config = dict(
    n_kv_head=4,
    init='trunc',
    beta2=0.99,
    train_tokens=300800000,
)
Each number is 128 + 24 x the weight over its row's rms, rounded and kept within 0 to 255. Layers, rows and columns count from 0. The size above them is the row's rms in percent of the matrix's.

# layer 7 attention output (transposed), 128x128, rms 0.348, rows 55-63, columns 0-127
size [106  96 114 103 109 114 106 107 126]
[[162 115 117 109  95 101 116 139 120 156  94 175  94 113 150 147  96 131 181  99 142 125 157 127 121 128 142 149 137 103 105 124 135  84 117 118 129 166 122 118 117 152 159 113 119 131 128 175 121 131 121 130  97  99 101  81 160 153 140 132 135 150  89 145  87 139 112 138 109  80 137 124 118 156  94 133 138 151  81 128 108  75 111 130 116 112 107 107 162 155 150  91 132  93 149 121 100 154 125 136  80 120 138 102 104 128 123  94 104 131 151 151 145  99 143 152 143 131 129 119 138 140 189  75 124 113 155 149]
 [109 170 126 150 107 120 123 133 102 117 145 164 116 126 154 126 138 112 128  92 122 120 122 114 120 118 140 134 150 130 199 120 108 170 125 115 169 105 133 126 136 122 100 157 109 115  95 123 131 160 155 142 188 170 110 169 152 114 125 136 137  65 131 143 174  85 102 112 110 149  94 143 124 114 161 127 133 131  93 165  91 129  79 121 162 111  93 148 146 111  94 137  90 115 156 129 101  92 158 105 127  85 110 112 136 119 108  86 130 147  87 124  92 141 127 131 108 134 140 116 129 123 155 137  92 115 121 136]
 [ 93 121 108 126 129 143  94 153 128 116 185 135 133 140  78 164 110  94 127 172 145 108 123 170 132  28 135 122 165 143 137 119 146 107 158 148 130 149 128 122 132  82 142 133 127 170 157 143 129 133  90 125 160 119 171 151 173  98 133 136 156 104 102 128 101 163 146 147 133 108 114 127 166 129 134 120 124 136 158 140 129 137 153 148 140 127 108 131 129 144 110 146 119 169 141 109 109 122  63 120 134 134 127  86 134 150  90 127 103 123 123  86 134 126 142 105 142 101 112 108 140 132 141 129 130 130 120 180]
 [141 136 144 137 121 131 128 128 113 119 170 153 151 130 109 177  94 106 127 138 108 136 140 130 106 124 144 115 168 135 174 112 107 163 149 114 166 118 178 129 126 147 106 131 139 144 150 112 155 170 133 158 105  99 162 134 108 155 129  71 150 109 137 108 143 138 110 129 145 114 148 132 141 133 132 128 107 158 138 131 111 102 137 147 158 161 127 143 132 155 160 164 122 114 122  82 143 138 123 137  90 143 165 111 131 139 161 138 123 149 133 125 143  59 194  67 131 123 111 138 134 154  79 152 137 181  98  95]
 [ 96 104 125 103 121 100  91 156 129 124 146  97 136  97 116 108 168 124 161 142 122 155 155 100 154  48 137 176 100 148 121 131 152 150 170 110 135 121 115 121 108 116 102 124 158 148 140 153 122 148 106 162 143 124 170 119 120 199 121 140 142 108  86 167 103 142 125 126 168 104 151 134 122 164 111 124 122 168 125 115 140 127 144 158  92 158 123 133 103 114 118 164  97  99 118 154 132  99 164 111 127 112 141 118 103 120 139 124  85 183 126 145 126 144 129 132 134 129  96 120 139 104  96 151 156 148 139 104]
 [145 141 115 133 157 131 128  83 125 143 124 121 158 108 150 140 126 133 138 140 146 114 169  99 152 118  81 144  94 131 146 116 130 109 186 108 134 106 160 123 171  86 137 107 129 154 167 140 102 142 138 112 148 105  71  95 195 117 120 176 165 116 150 134  85 147 130 140 117 134 153 105 111 158 141 155 149 128 119 111 148 175  95 147 119 157 125 119 145 129 121 124 118 108 136 118  95 131 153 133 116 147 149 140 138 122 179 142 135 160 113 121 133 124  51  90 143 130 126 141 160 149 123  83 118 152 120 110]
 [ 93 146 147 120  99 121 113 138 124 136 105 164 141 126 156 130 146 128 105 133 144 136 114 115 151  23 106 151 154 109 118 163 148 116 104  98 104 122 137 151 158 146 130 136 158 132  88 130 136 101 138 132 145 100 100 106 146  94 106 185 122 132 156  82 110 141 139 126 123 133 124  95 159 112 106 104 140 108 150 157 180 142  69 119 143 120 114 132 138 131 114 148 104 136 143 104 150 119 153 102 113 129 130 122 107 100 145 117 122 104 127  93 159 113  85 142 127 104 133 134  89  65 172 110 134 115 110 118]
 [175 138  93 129 103 146 118 134 124  87 105 156 103 157 134 179 114 101 148 109 116 187  62 129 127 112 109 124 153 121 105 154 130 111 108 152  84 138 138 146 142 140 105 109 123 146 107 123 131 117  80 131 153 175 143 135 117 163 148 192 116 120 106 102 156 153 141 130  89 140 130 118 124 120 102 116 149  96 141 133 141 135 102 153 118 148 120  96  77 171 128 142 127 110 122 101 136 121 142 103 154 132 120 120 127 148 182 139 117 119 146 140  99  86 109 181 127 131 134 119 144 115 162  91 128  90 114 110]
 [ 82 132 127 146  99 151  94  87 124  99 107 132 140 162 128 127 119  99  86 101 109 147 119 141 156 116 135 111  98 130 166 116 145 118  70 146 132  95 162 122 119 129 125 121  93 134 103 138 156  94 107 118 109 128 155 114 159 150 146 105 104 144 204 181 127 121 129 131 142 134 147 115 115 142 117 156 144 133 118  96 120 168 127 145 140 118 137 135 140 112 119 136 185 152 143 147 108  85  85 130  88 148 127 115  83 160 128 152 133 130 106 126 142  92 144 167 104 127 121 175 147 130 155 124 167 126 100 166]]
# layer 7 attention value, 128x128, rms 0.146, rows 56-63, columns 0-127
size [113 127 115 123 136 124 124 147]
[[141 174  99 159 142 112 150 174 105 153 104 161 132 102 134 130 177 104 141 111 139 134 168 164 128 113 138 124 106 106 147 126 171 144 144 152 146  97 141 116 123 121 138 124 129 101 106 151 129 120 124 157 128 120 152 156 147 164 123 102 135  65  76 112 144 123 108 115 105 111 136 168 141 145 155 121 122  83 109  91 147 172 128 152 161  99 171 117 140 138 155 143  97  92 124 153 134 114 100  84 142  93 125  94  97 154 118  88 132 133 138 112 114 103 104 131  90 121 157 105 137 131 140  95 137 134 125  77]
 [140 125 153 168 144 132 104 135 106 130 104 136 135 167  59 139 139 111 138 134 157 145 107 122 117 116 140 156 104 109 154 135 140 102 116 142 148 159 190 111 110 135 120 128 129 147 143 137 106 137 106  83 146 150 141 126 133 135 127 144 168 116 140 104 139 117 147 157 144 136 140 124 120  97 144 128 120 185 152 107 143 115 170 149 149 120  75 103 168 125 131  97 111 155 112  96 146 154 130  94 133 121 160 131 105  73 106 138 168 142 133  79 106  81 164 125 146 148 120 180 122 163 160 160 138 121 139 168]
 [120 137 151 155  97 150 117  93  82 147 107 132 119 140  97 135  94  87 128 110 103 161 184 144  83 114 140 156 120 107 134 139  94 163 120 120 138 140 147 125 112 110 130 103 177 118 124 105 101 141 102 157 122 142 125 151 104 123 125  70 170 146 123 124 117 142 115 163 121 100 141 117 161 123 152 144 154 151 120 166 147 100 144 127 119 137 115 101 177 106 105 143 145 134 137 116 120  86 140 117  57 136 120 108 101 116 132 141 174 113 121 113 124  86 146 141 106 133 126 137 109 183  82 115 143 153  88 137]
 [ 96 119 127 121 134 101  69 178 105 140  87 122  98 172 114 140  88 112 134 119  94 113 116  73 117  97 148 127 134 178 121  69 100 133  98  91 121 139 121 127 133 180 118 113 112 142 139 122 105 136 118 116 115 128 123  93 113 169 155 114 152  76  96 180  96 123 112 158 144 104 174 120 127 133 142 149 107 129 141 101 118  99 146 129 165 170 132 135 110  99 113 130 119 138 109 110 134  99 153 102 105 163 145 120 105 140 118 136 121 133 149 128  94 151 135 170 130 114 136 160 122 123 107 105  99 139 107 112]
 [141 122 133 121 152 105 113  84  94 132 142  93 129 146 137 155  96 130 120  90 142  73 158  68  90  88 113  92 117  99 145 150 158 120 137 133 141 109 134 186 164 151 115 135 127 143 111 161 154 166 114  88 124 123 108 127 123 105 164 138 148 153 119 157 146 112 115 117 127 179 107 136 146 136 121 143 132 148 120  76 126 116 177 113 157 167 161 115 131 154 127 134 147 100 147 143  65 151 122 125 119 184 109 152 139 129 134 116 113 143 132 143 137 123 115 125 171  98 158 118 170 126 131 147 140 141 125 142]
 [121 121 103 143 194 127  77 158 124 114 155 135 124  88 130 128 165 127 123  66 125 114 121 135 124  76 142 130  90 134 147 133 152 122 154 118 134 123 156 163 131 120 134 118 163 124  88 139 139 154 126 109 114 113 100  82 170 133 136 196 125 150 129 141 124 124 156 112 122 109  86 137 118 119 124  88 134 118 133  77 140  82 134 139 129 112 148 120 148 161 150 155 166 126 102 133  98 138 137 147 148 124 102 129 123 113 150  95 130 144 107 114 158 112 123 139  84 127  96 148 126  85 182 104 147 107 118  88]
 [127 132  89 154 129 160 127 137 146  99 185 153 114 106 103 196 124 114 141 143 149 139 106 117 135 137 110 159 145 169 125 119 146 109 156  98 101 140 168 152 114 136 114 134 116 149  80 135 134 103 136 155 145 162 153 162 116 118 139 179 118 138 125 128 127 140 143 126 127 114 108 122  81 170  97 111 175 129 108 149 107 160  99 160  83 107 149 150 127 128 155 126 102 107 103 136 115 163 142 127 146 170 134 142 125 121 192 110 105 134 117 139 178 109 101 146  98 155  87 141 120 125 152 119  94 110 118 124]
 [114 155 133 127 148 127 128  68 121 126 174 132 153 120 126 118 114 140  78 132 126 119 126 153 143 140 146 135 121 111 184 113 105 105 123 154 183 114 141 119 107 120 113 140 115 120 124 104 154  99 133  60 165 134 209 102 121 168 150 123 112 148 171 107 139 121 128 138 120 165 143 132 107 112 130  97  95 110 143 173 101 153 116 117 141 113 136 161 152  95 117 127 150 107 151 142 151 125 108 114 142 159 129  99 115 125 155 112 146 145 132 112 126 132 125 150  68 142  86 164 154 145  98 103 155 123 140 162]]
# layer 7 attention query, 128x128, rms 0.133, rows 64-82, columns 0-127
size [ 80  78  95  84  94  96  81  98  86 107  88 134 105 141 104 123  67  81  76]
[[ 98 151 128  93 121 172  93 147 122 136  83 106 143 107 111 118 130  93 184 121 116 103 129 109 131 111 129 160 108 104 150 137 134 108 102 110 101 113 144 113 125 112 157 124  89 114 147  92 187  99 127 116 144  82 133 151 124  77 166 127 131 159 132  87 147 141  98  95 134 144 129 132 169  95 146 171 110 134 111 145 121 116 135 111  71 146 157 140 131 125 138 154 155 150  84 118 127 144 133 104  99  98 133 101 147 113 105 128 152 131 109  93 159 170 129 134 157  95 138 118 144 150 155 130 132 100  80 133]
 [158 142 146 128  99 139 123 126 106 180 130 122 141 118 175  91 138 111  99 112 134 137  98 147 111 145 129 120 144  78 113 143 118 147  63 126 144 135  92 112 142  83 106 100 126 131 126 132 149  85 143  99 130 143 146 113 122 153 186 105 114 101 123 108 143  92 116 132 143 172 130 124 138  67 136 103 124 134 137 114 121  92 105 144 115 145 111 110 109 133  92 181 111 116 134 161 103 122 154 136 137 124  88 126 139 132 110 107 127 154 115 133 115 117 146 154 181 137 102 144 162 165 105 120 108  97  74  82]
 [146 153 140 149 152  79  90 126 150 136 107 142 125 138 170 113 106 178 164  77 150 141 157 119 139 156 139 142 158 168 128 139 161 146 155 126 141 121 126 144 142 132 170 156 115 127 124  85 133 151  97 102 134 138 123 133 121 149 105 110 145  91 114 156 173 150 147 155 121 118 104  69  94 152 144  97 131 100 130  94 130  74 123 120 146 129 137 156 148 108 166 144 144 130 114 115 144 150 151  77 116 111 178 110 138 110 145 133 182 121 145 137 124 127 135 131 125 155 103 137 117 142 103 138 131 131 179 177]
 [124 111 109 133 131 133 103 112 129 111 124 154 160 132 125 146 145 121 163 153  82 109 139 107 110 109 119 126 117 161 120 142 132  95 135  95 159  88 124 115  89 104 166  70  97 124  99 149 142 101 121 125 170 131 143 127 127  91 143  95  53 138  86 103  81 149  93 130 136 108 107 197 109 152 104 147 143 135 131 124 129 108 131 145 116  87 120 119 128 135 121 116 116 109 122 170 104 107 156 135 140 147  93 200 138 118 127 143 169 126 114 152 123 117 125 135 164  97 124  90 126 141 141 143 101 145 123 119]
 [ 92 122 125 144 120 112 107 131 146 138 144  68 149 134  92 129 124 107 150 124  98 151 127 145 102 156 105 106 129 107 134 156 142 121 168 130 148  90 135 183 182 147 120 112 164 126 100 167 127 138  87 112 135 118 136 122 120 155 120 108 159  96 108 112 139 141 135 154 115 136 148 109 131 131 134 165 102 117 115 143 118  57  88  82 121 156 143 174 157 106  96 156 104 114 133 156 134 101 125 109 139 130 138 130 168 140  90 181 100 156 132 130 182 118 121 133 185 140 122 142 125 113 128 137 134 147 142 104]
 [131 132 140 118 114 144 134 139 125 179  92 111  79 140 170 165 118 160 185 112 136 154 157 136 140 132 135 180 138 120 157 130 140 120 139 160  82 121 156 154 131 131 155 161 169 135 167 158 100 180 112 122 102 127  92  96 113 138 154 134 147 106 147 147 104 138 123 104 135 121 134 132 112 133 136 114 126 167 101 161  99  95 117 191 127 156 116 134 117 115 141 153 123 161 116 101 136 133  97 104 126 124 110  92 122 149 150 116  88  86 131 138 142 146 136 142 156 118 160 121 115 161 167 141 103  89 155 151]
 [112 104 127  97 128 151 116 161 135 148 121 130 135  98 139 106 175 114 107  97 124 101 111 115  98 102 131 142 134 147 155 159 106  91 106 135 108 132  80 102 124 110  88 151 138 128  98 104 131 129 193  89  94 110 177 123 146 116 148  88  98 117 134 127 132  79 122 143 150 166 100 149 137 116 143  95 101 165 105 138 156 174 151 176 145 132 143 102 128  98 133 125 120 149 137 111 117 163  87 101 124 115 107 153 138  88 125 115 140 117 115 103 136  82 130 171 112  89 128 167 127 133 163 111 143 113 138 129]
 [196 120 152 135 190 123 141 108 111  77 114 123  90 160 158 117 163 156 126 163 125 101 154 153  97 120 131 140 156 122 139  96  96 136 133 139 143 143  98 112 179 136 129 122 150 106 129 103 148 147 104 120 154 164  88 179 115 155 126 185  76 105 143 135 138 147 112 145 124 113 108 114 124 145 140  96 109 124 155 112 120 113 113 147 100 123 181 141 108 175 128 133 110 128 134 116  83 121 131 139  98 132 110 125 181 124 148 128 140 140 123 164 144 143 116 125 182 124 138 129 135 127 130  96 135 117 111 155]
 [112 127 202 155 141 182 148  92 103 127 128  96 112 127 127 130 133 153  73 121 129  93 149 102 124 140 125 120 111 136 116 114 146 141 124 143 155  87 116  90 121  89  98  84  88 109 103 112 174  84 105 149 124 136 131 132 123  89 106 120 134 126 146 148 121 105 126 131 149 107 144 145 132 119 113 128 118  97 140  99  98  89 153 108 129 122 131 164 147 129 132 166 105 105 127 122 137 144 116 117 114 103 140 130 111  84  89 135 166  77 100 118 125 138 139  76 139 148 133 120 160  75 131  95 126 140  79 148]
 [115 103 165 127 126 173 154 140 136 176 125 125  99 122 159 116 110 125 131  92 136 104 109 105 149 167  93 128 145 105  90 137 128 137 134 147 120 119  97 136 126  66  61 169 107 133 104  99 132 126 148 124  79 175 167 144 118 101 103  93 121 104 132 110 103 112  91 158 164 149 143 142 117 111 129 106  97 102 143 149 129 141 143 118 123 169 118 162  95 115 132 143 141 125 116 154 153 132 173 133 140 148 143 121 129  81 150 150 111  72 104 130 167 136  96 152 161 135 118 131 143 129 112 146 137 106 110 118]
 [101 168 137 122 127 161 165 133 134 112 116 151  95 116 150  98 146 116 123 136 112 126 172 144 110 181 138 105 152 107 144 184 111 141 127 144 110 124 149 135  99 131  92 111 130 134  99 129  74  83 169 127 132  98 136  98 141 137 140  95 120 165 187 117 104 105 160 127 120 134 109 147 102 143 153  80 145  90 136 140 142 105 121 105  97  84 153 160 136 124  99  97 152 160 141  80 123 151 117 121 144 133  99 148 126  88  78 135  88  83 139 111 145 128 130 113 158 122 124 128 128 137 143 125 144 118 140 154]
 [133 129 137 148 138 133 150  86  89 122 137 138  84  94 154 107 180 126 103 154 142 137 162 128 132 140 121 124  80  74 114 182 151  94 113 136 105  97  86 105 109  96 119 116  75 116  87 136 134  88 159 120 139 115 116 148 144 120 149 132  93 139 149 124 118 139 118 125  92 124 117 145  96 113  93 134 146  91 123 149 109  97 122 119  78 101 132  87 106 101 119 131 106 101 140 181 125  77 137 161 152 127  99 136 118 135 116 143  74 154 110 104 151 123 105 124 133 134 144 165 138 113 135 146 130 101 131 122]
 [102 143 139 136 114 125 144 120 119 137 105 152  90 130 158 111 140 102 170 112 138 129 116 122 119 143 107 177  91 162  92 159 115 105 124 103 112 132 131 120 111 144 113 151  97 124 115 160  95 160 116 167 116 130 125 130 115 116 143 110 155 146 133 138 173 135  82 182  95 150 119  80 133 141 146 177 112 162 122 113 147  88 145 116 115 136 147 148 117 128 104 137 126  86 142 178 107 126 181 136  98 146 167 154 175 152 121  97 106 125 113 137 112 178  83 125 114 104 145 138 107 153 159 106  91 122 138 107]
 [100 105  67 146  87 139 127 133 122 169 159  89 131 145 119 144 114 124 120 136 133  97 130 138  91 176 134 168 104 111 196 118 121 112 112 138 141 119 140 148 112 144 128 120 129 100 116  99 130  85 137 121 160 102 168  86 112 144 114  81 145  83 109 167 160  93 123 127 169 119 141 148 109 106 180 122 112 138 106 120 127 133  98 148 139 124 154 134 108 121 113 105 165 119 119 138 102  80 102 141 137 125  82  99 114 135 112  89 103 139  99 114 107  98 159 142 130 106 118 115 141 146 128 138 168 119 101 148]
 [137 138 106 130 129 146 178 149 130 155 113 142 119 129 139 117 117 153 112 125 113 194 122 113 100 138 110 145 146 119 120 147 133 165 106 144 134 118  95 155 101 139 108 126 133  88 115  92 101 145 134 142 140 165 144 155 106 130 144  94  77 155 112 102 125 111 128 130 115 151 129 143  69 120  77 132 111 124  91 169 105 130 135 145 135  91 102  90 143 127 143 112 119 147  84 124 153 131 127  94 120 128  92 146 164 116  85 136 129 131 119 146 115 144 139  69 107  96 136 121  53 157  91 144 148  86 134 139]
 [147 112 136 127 157 121 111 127 101 131 113 121 124 132 135  81 145  90 125 130 166 101 161 105 132  91 119 105  91 141 129 132 107 141 117 139 128  91  85 110 121 129 133 116  86 122 116 181 142 121 109 140 128 110 118 124 117 125 189  96 157  93 112 216 103 106 124 132 115 138 116 170 128 120 114 181 158 126  84 105 126  88 170 114 110 105 126 142 137 126 100 142 144 101 156 118 112  93 121 100 101 134 116 120 113 123 146  90 110 168 106 156 120 132 162 166 146 147 114 102 155 123 150 106  98 162 143 119]
 [143 105 155 160 117 178 153 115 122 161 126 163 102 137 139 143 103 137 152 128 117 115 110 147 130 152  93 108 146 175 152 126  79 110 100 125 160 140 113 127  84  83  95 148 138  97 139  97 121  89 177 100 150 135 147 129  99 140 129 110 114 108  92 147 143 112 145 123  95  81 150 157 175 109 174 124 131 147 115 118 148 149 110 120 159 119 109  96 123 118 146 116 120 107  85 114 104 115  87 152 157 117 100 121 151  84 109 135 108 127  97 148  98 103 118  89  96  79 122 135 138 140 100 120 141 124 124 138]
 [155 106 114 117 120 122  97 111 119 182 146 143 106 148 148 123 141 114 125 126 139  99 152 133 136  97 137 101 126 143 145 106 117 111  75 124 162 179 133  75  86 121 144 139 122 100 188  86  99 101 177 124 159 159 142 146 137 131 148 125 116 152 113 116  81 122 100 101 137 108  87 144 180 130 127  98 148 156 103 127 110 138 173 120 103 127 105 110  87 107  97 110 148  89 124 153 103 113 110 120 119 141  91 129 152 124 126 159 105 147 119 120  87 146 138 128 112 119 102 142 151 130  86 133 141 156 157 152]
 [110 110 121  93 128 116 131 118 125 150 102 176 150  67 154 108 172 107 150 151 107 158 107  96 121 136 116 133 103  96 136 143 149 157 125 104 138 135 130 133  95 138 100 117 155 153 110 116 112 137 188 122 121 133 127 140 126 125 140 123  85 113 125 100 129 164 154 121 158 128 131 108 134 112 140 122 135 122 129 109 152 135 124 124 113  81 139 119 117 124 117 161 198 179 103  97 154 135 133 139 129 166  82 131 111 106  91 131 106 102  89  89 175 134 152 176 120 103 124 104 145  97 158 133 128 119 177 165]]
# layer 7 attention key, 128x128, rms 0.129, rows 64-81, columns 0-127
size [ 90 109 100 100  97  78  85  87 103 103  92 115 102 102 105 105  86  88]
[[116 123 131 153 121 184 141 103 110  82 113 156 155 121  77 123 132 145 146 133  94 149 179 105 105 105 121 112 118 136 142  93 138 116 143 122 102 110 137 167 127  86 120 146 142 136 105 132 139 160 120 166 110 139 109 160 147 103 146 143 117 137 101 157 134 105 152 199 142 135 112 167 139 132 147 161 120 110 147 182 135 142 133 123 133  96 158 113 147 139 154  98 139 174 121 161 172 142 132  89  89 161 170 125 120 104 135 148 183 134 145 118 139  91 136 110 133 107 131 180 134 115 122 133 134 119 112 114]
 [146 134 159 123 137 108 184 139 120  83 102 125 161 131  84 121 125 136 157 111 104 137 129 162 131 154 105 157 111 112 158 128 139 100 116 119 137  95 155 135 143 106 136 101 125 166 118 125 106 154  96 123 119 140 137 109 131 146 113 155  98 143 123  85 113 161 140 164 101 104 102 101 157 158 136 138 102 123 161 155 134 115 151 158  97 119 150 133 115 100 170  84 153 157  83  77 174 124  87 118 138 122 134 103  97 116 141  91 123 124 171  82 124 156 114 144 147 119 135 136 101 140 150 157 101  88 133 165]
 [125 129 126 124 151 148 102 130  87 128 122 111 131 155 146  77 111 139 138 164 119 156 123 133 104 105 146 144 151  97 165 123 120 130  91 101 107 145 148 162 119 159 124 137 116 116 149 142 143 139 105 109 124 144 115 141 119 102 128 115 190 128 126 128 161 149 132 140 105 146 147  98 117 136  97  94 178 112 120  85 104 120 138 107 139 158 123 172 141 138  94 105 140 129 117 168 126  90 134 109 116 115 174  95 100 162 121 108 127 151 133  94 111  95 157  95 151 114 147 134 160 129  91 159 146 213 165  95]
 [107 132 122 127 168 142 114 120 176 108 104 110 119 160 130 166 135 128 128 113 117 144 137  57 158  91 130 128 157  92  70  95 121 127 112 126 173 105 149 102 116 157 172 185 143 119 127 165 128 119 123 106 112 122  81 107 135  81 145 149 124 141 138 131 111  66 120 150 142 142 157 149 129 145 105 126 136 155 128 120 109 138 143 135  97 106 139 142  96 128 103 124 149 133 155 115  79 124 128 140 122 133 183 123 104 116 158 130 162 147 105 132 161 112 162 123 146 121 156 151 147 120 130  87 145 132  94  98]
 [116 112 127 137  88  90 111 164 151 114 125 148 147  94 130 108 146 132 147 151 129 131 137 117 156 147 145 150 117 127 164 136  85  91  76 160 174  93 107 131 116 145 160 125 102  83 104 137 101 126  98 128 121 106 127  93 154  98 123 108 144  99  87 132 147 113  99 171  65 115  94 119 190 135 136 147 122 111 127 124 133  85 134 145 109 101  94 115 128 148 118 143 146  82 142 145 122 113 125  90 130  96 137 115 144 117  91 140  82 111 145 109 135 135 148 110 119 114 129  85 103  91 139  82 123 118 116 140]
 [159  93 111 123 133  94 161  97  63  93 112 102  83 123 124 140 117 143 142 127 128 104 104 125  99  92 185 146 141 114 164 111 123  78 145 108  73 145 132 170 104  84 139 151 147 110 150 159 111 140 135 151 151 156 116 136 153 181 137 115 127 155 122 122 140 112 103 128 112 141 132 145 109 105 141  94 112 137 116 165 127  97 144 124 129 128 135 124 120 120 158 132 174 144 114  78 106 156 107 134 150 108 128 114 124 143 123 153 121 133 141 158 115 111 142 130  86 121 168 106 112 131 186 165 123  97 110 151]
 [135 147 106 135 163 122  83 132  87 103 106 140 118 134 117 147 141 140 133  62 147  95 147 125 115 120 160 160 135 153 120 113  98 162 115 176 138 129 129  96 112 138 117 147 138 120 137 127 143 169 135 117 121 121 106 126 123  89 134 119 123  88  73 139 134 108  98 166 143 144 103 125 108 149 160 112  85 139 105 117 143  80  80 165 174 107 164 119 144 135 120 133 106 118  96 103  83 110 143 134 147 131 111 110 149  91 169 158 126  97 100  89 125 101 145 148 105 128 145 112 147 141 112 109 133 182 116 152]
 [183 143 137  86 146 126 137 148 129 125 136 103 122 116 130 142 171 141  97 153 151  94 157 124  99 126 126 105 150  98 101 157 112 114 146  97 147 137 125 133 154 111 124 124 176 143 158 125 127 144 122 100 137 138 124 127 129  95 112 179 100 133 148 134 153 152 116 101 140 132 148 103 135 169 101 113 157 151 152 119 153 103  62 162 137 154 147 171  99 100 142 142 133 130 190 133  83 115 125 137 153 156 147 126 139  97 168 133 114 129 152 122 140 102  94 144 111 115 134 120  82  99 124  98 124 118  56 133]
 [112 142 160 162 139 125 131 123 145 156 132 150 129 125 161 124 129 141 121 109 160  97 107  94  99 106 165 112 103 101 116 105 128 141 127 112 210 141 112  90 145 123 124 105 118 110 168  93 170 132 126 113 124 123 119 104 142  79 102 151 159 130 108 166 159 124 134 119 161 117 122 106 174  86 116 133 130  95 150  82 144 146 123  89 131 152 120 130 145 124 112 131 143 125 155 148 154 119  91 141 105 125 148 139 162 119 118 147 159  81  85 145  95 128 132 113 156 133  90 135 195 120 123 108 129 103  86 135]
 [110 122 127  80 140 133 115 130  94 113 134  81 108  92 160 147 126 123  97 150 124 147 147  83 143 146 145 142 148 147 112 145 170 128 106  74  90 108  78 130 120 161  76 151  85 139 113 105 122 132 119 111 109 152 156 142 112 130 135 108 103 118 120 152 171 123 136 185 140 113 166 171 116 131 132 137 147 101 109 115 110 166 126 115 138 132 100 142 128 123 157 109 122 125 145 122 116 114 159 159 149 151 123 121 120 104 179 103 109 114 153 199 128 103 117 135 106 108 171 131 134 128 171 111 173 123 136 135]
 [ 79 155 126 197 143 138 170 133 133 136 137 106 131 132 109 112 149 102 131 146 110 120 119 141 138 174 107 132 165 138  95 162 132 102 144 100 122 147 148 125 147 143 121 112 132 143 126 119 108 115 154  63 145  97 138  85 110 127 139 139 124 149 136 125 119 108 160 129 127 114 104 103 123 110 135 106 171 108 159 149 168  89 162 135  68  90 166 147 144 127 117 128 118 133 117  86  97 173 126 104 120 125 160 128 144  91  73 133  82 129  83 111 115 139 132 164 157 138 109 124 118 163 146 134 152 124 117 145]
 [119  94 108 124 117 153 167  78 117 115 117 136  98  90 172 110 144 160 113 138 134 143 137 142 141 120 121 120  81  92 101 190 124 110 127  90  92 130 134 130 142 103 127 127  97 142  92  81 116 117 160 142 158 138 136 135 135 126  94 137  66 122 131 108 104 128 120 152 147 148  82 130  99 134 120 153 131  78 145 161 137 140 105 107 131  85 155 148 151 122 173 117  79 101 157 132 112 106 122 179 129 123 107 127 128 129  98 119  80 118 113 131 135  96 137 160 126 121 111 145 124 134 120 123 140  70 142 119]
 [152 150 117  95  99 160 149 136 139 143  75 140 152 150 149 157 146 118 166  87 121 116 107 176  71 117  99 130 147 149 136 154 148 137 137 112 137 124 126 160 110 162  95 136  84 136 161 160 120  98 110 199 148  87 116  91 102 146 122 155 140 113 166 125 153 126  91 161 117 116 145 112 167 145 158 151 110 132 118  95 157 123 105 122 145 143 145 123 110 109 112 129 145 123 131 165 113 119 156 129  87 124 109 117 139 168 135  77 131 122 116 141 120 145 122 118 130 110 145  69 113 145 137 107 102 127 162 120]
 [130 102  85 165 147 101 129 131 139 178 151 113 107 115  78  73 156 125 104 125 139 104 156 120 117 125 112 135  87 131 167 140 133 115 100  96 164 124 166 129  97 101 120 115 116 114 108 112 126 137 164 117 122 117 169 112 104 148 127  75 124 120 122 149 108 147 129 151 151 127 113 151 157 106 132 153  96 146 121 110 112 107 138 116 179 120 163 138 151 161 100  90 144 126 117 112 135  54 152 163 103  99 103 115 144 114 162 116 149 145 141  87 106 128 125 136 123 121  85 104 141 130 152 108 112  89 139 168]
 [139 119 119 129 119 128 175 177 112 138  97 137 107 103  96 122 143 111 123 156 118 193 105 130 126 122 135 144 153 118 156 115 169 163  91 132 189 101 126 143 147  88 116  99 157 136 143 120 115 139 115 138 139  91 179 124 141 138 133 115 109 118  93 117 119 144 111  98 126 156 139 136 134 114 113 144 133 148 122 168 158 134 121 127 148 121  98 113 125 111 112 120 140 189 131 124 138 147 167 117 114 110  97 129 127 110  71 149 151 138 116  94 133 156 132  76 130 120 159  96  59 149  83 136 155  99 123 152]
 [134 116 142 162 105  68 121 112  74 123 107 134 117 170 140  97  99 107 130  94 165 116 154 137 129  95 127 123 122  90 143 156 115 107 130 146 136 111 129 112 125 112 126 165  92 119 161 151 140 138  95 124 144 163 113 122 130 157 134 110 141 102 111 154 103  77 136 155 142 122 127 150  93  84 156 151 153 114 117 103 118 110 154 133 117 141 134 158 159 142  97  98 160 133 137 100 150 111 145 107 127 132 152 125 129 109 131 120 131 134  99 138  85 148 178 154 150 125 119 108 144 137 154 118 104 175 167  42]
 [157  82 134 104 102  98 123 125 151 117 115 146 105 118 131 116 135 109 159 157 142 132 116 177 119 175 117 117 105 108 139 119 121 114 125 186 105 121  95 142 131 113 120 135 145 106 106 128 112 152 114 125 109 178 122 140 112 139 132 127  97 149 123 103 130 118 106 135 104 114 118 124 215 145 147 130 162 128 143 123 158 107 121 159 137 110 106 103 116 130 103 112 135 129 127 145 148 168 112 127 153 148 176  87 152 120 113  97  66 154 140  90  81 106 116 129 136 104 125 149 106 159  79 129 132 198 119 114]
 [ 90 133 144  99 116 135 157 173 150 114 139 150 135 162 130 144 151 112 102 126  94 157 148 144 105 169 124 114  79  65 144 110 159 133 100 207 112 134  91 118 161 116 113 121 116 158 152 138 128 146 126  97 153 154 133 113 144 128 138 105 152 118 131 139 103 148  77 159 112 117 131 109 133  96  98 153 136 130 120  87 122 110 120 110 121 132 131 158 144 133  93  98 137 131 108 114 145 124 126  95 120 117 122 133 166 161 120 148 122 142 126 163 107  92 187 115 105 153 178 125 122 162  85 116 126 123 164 131]]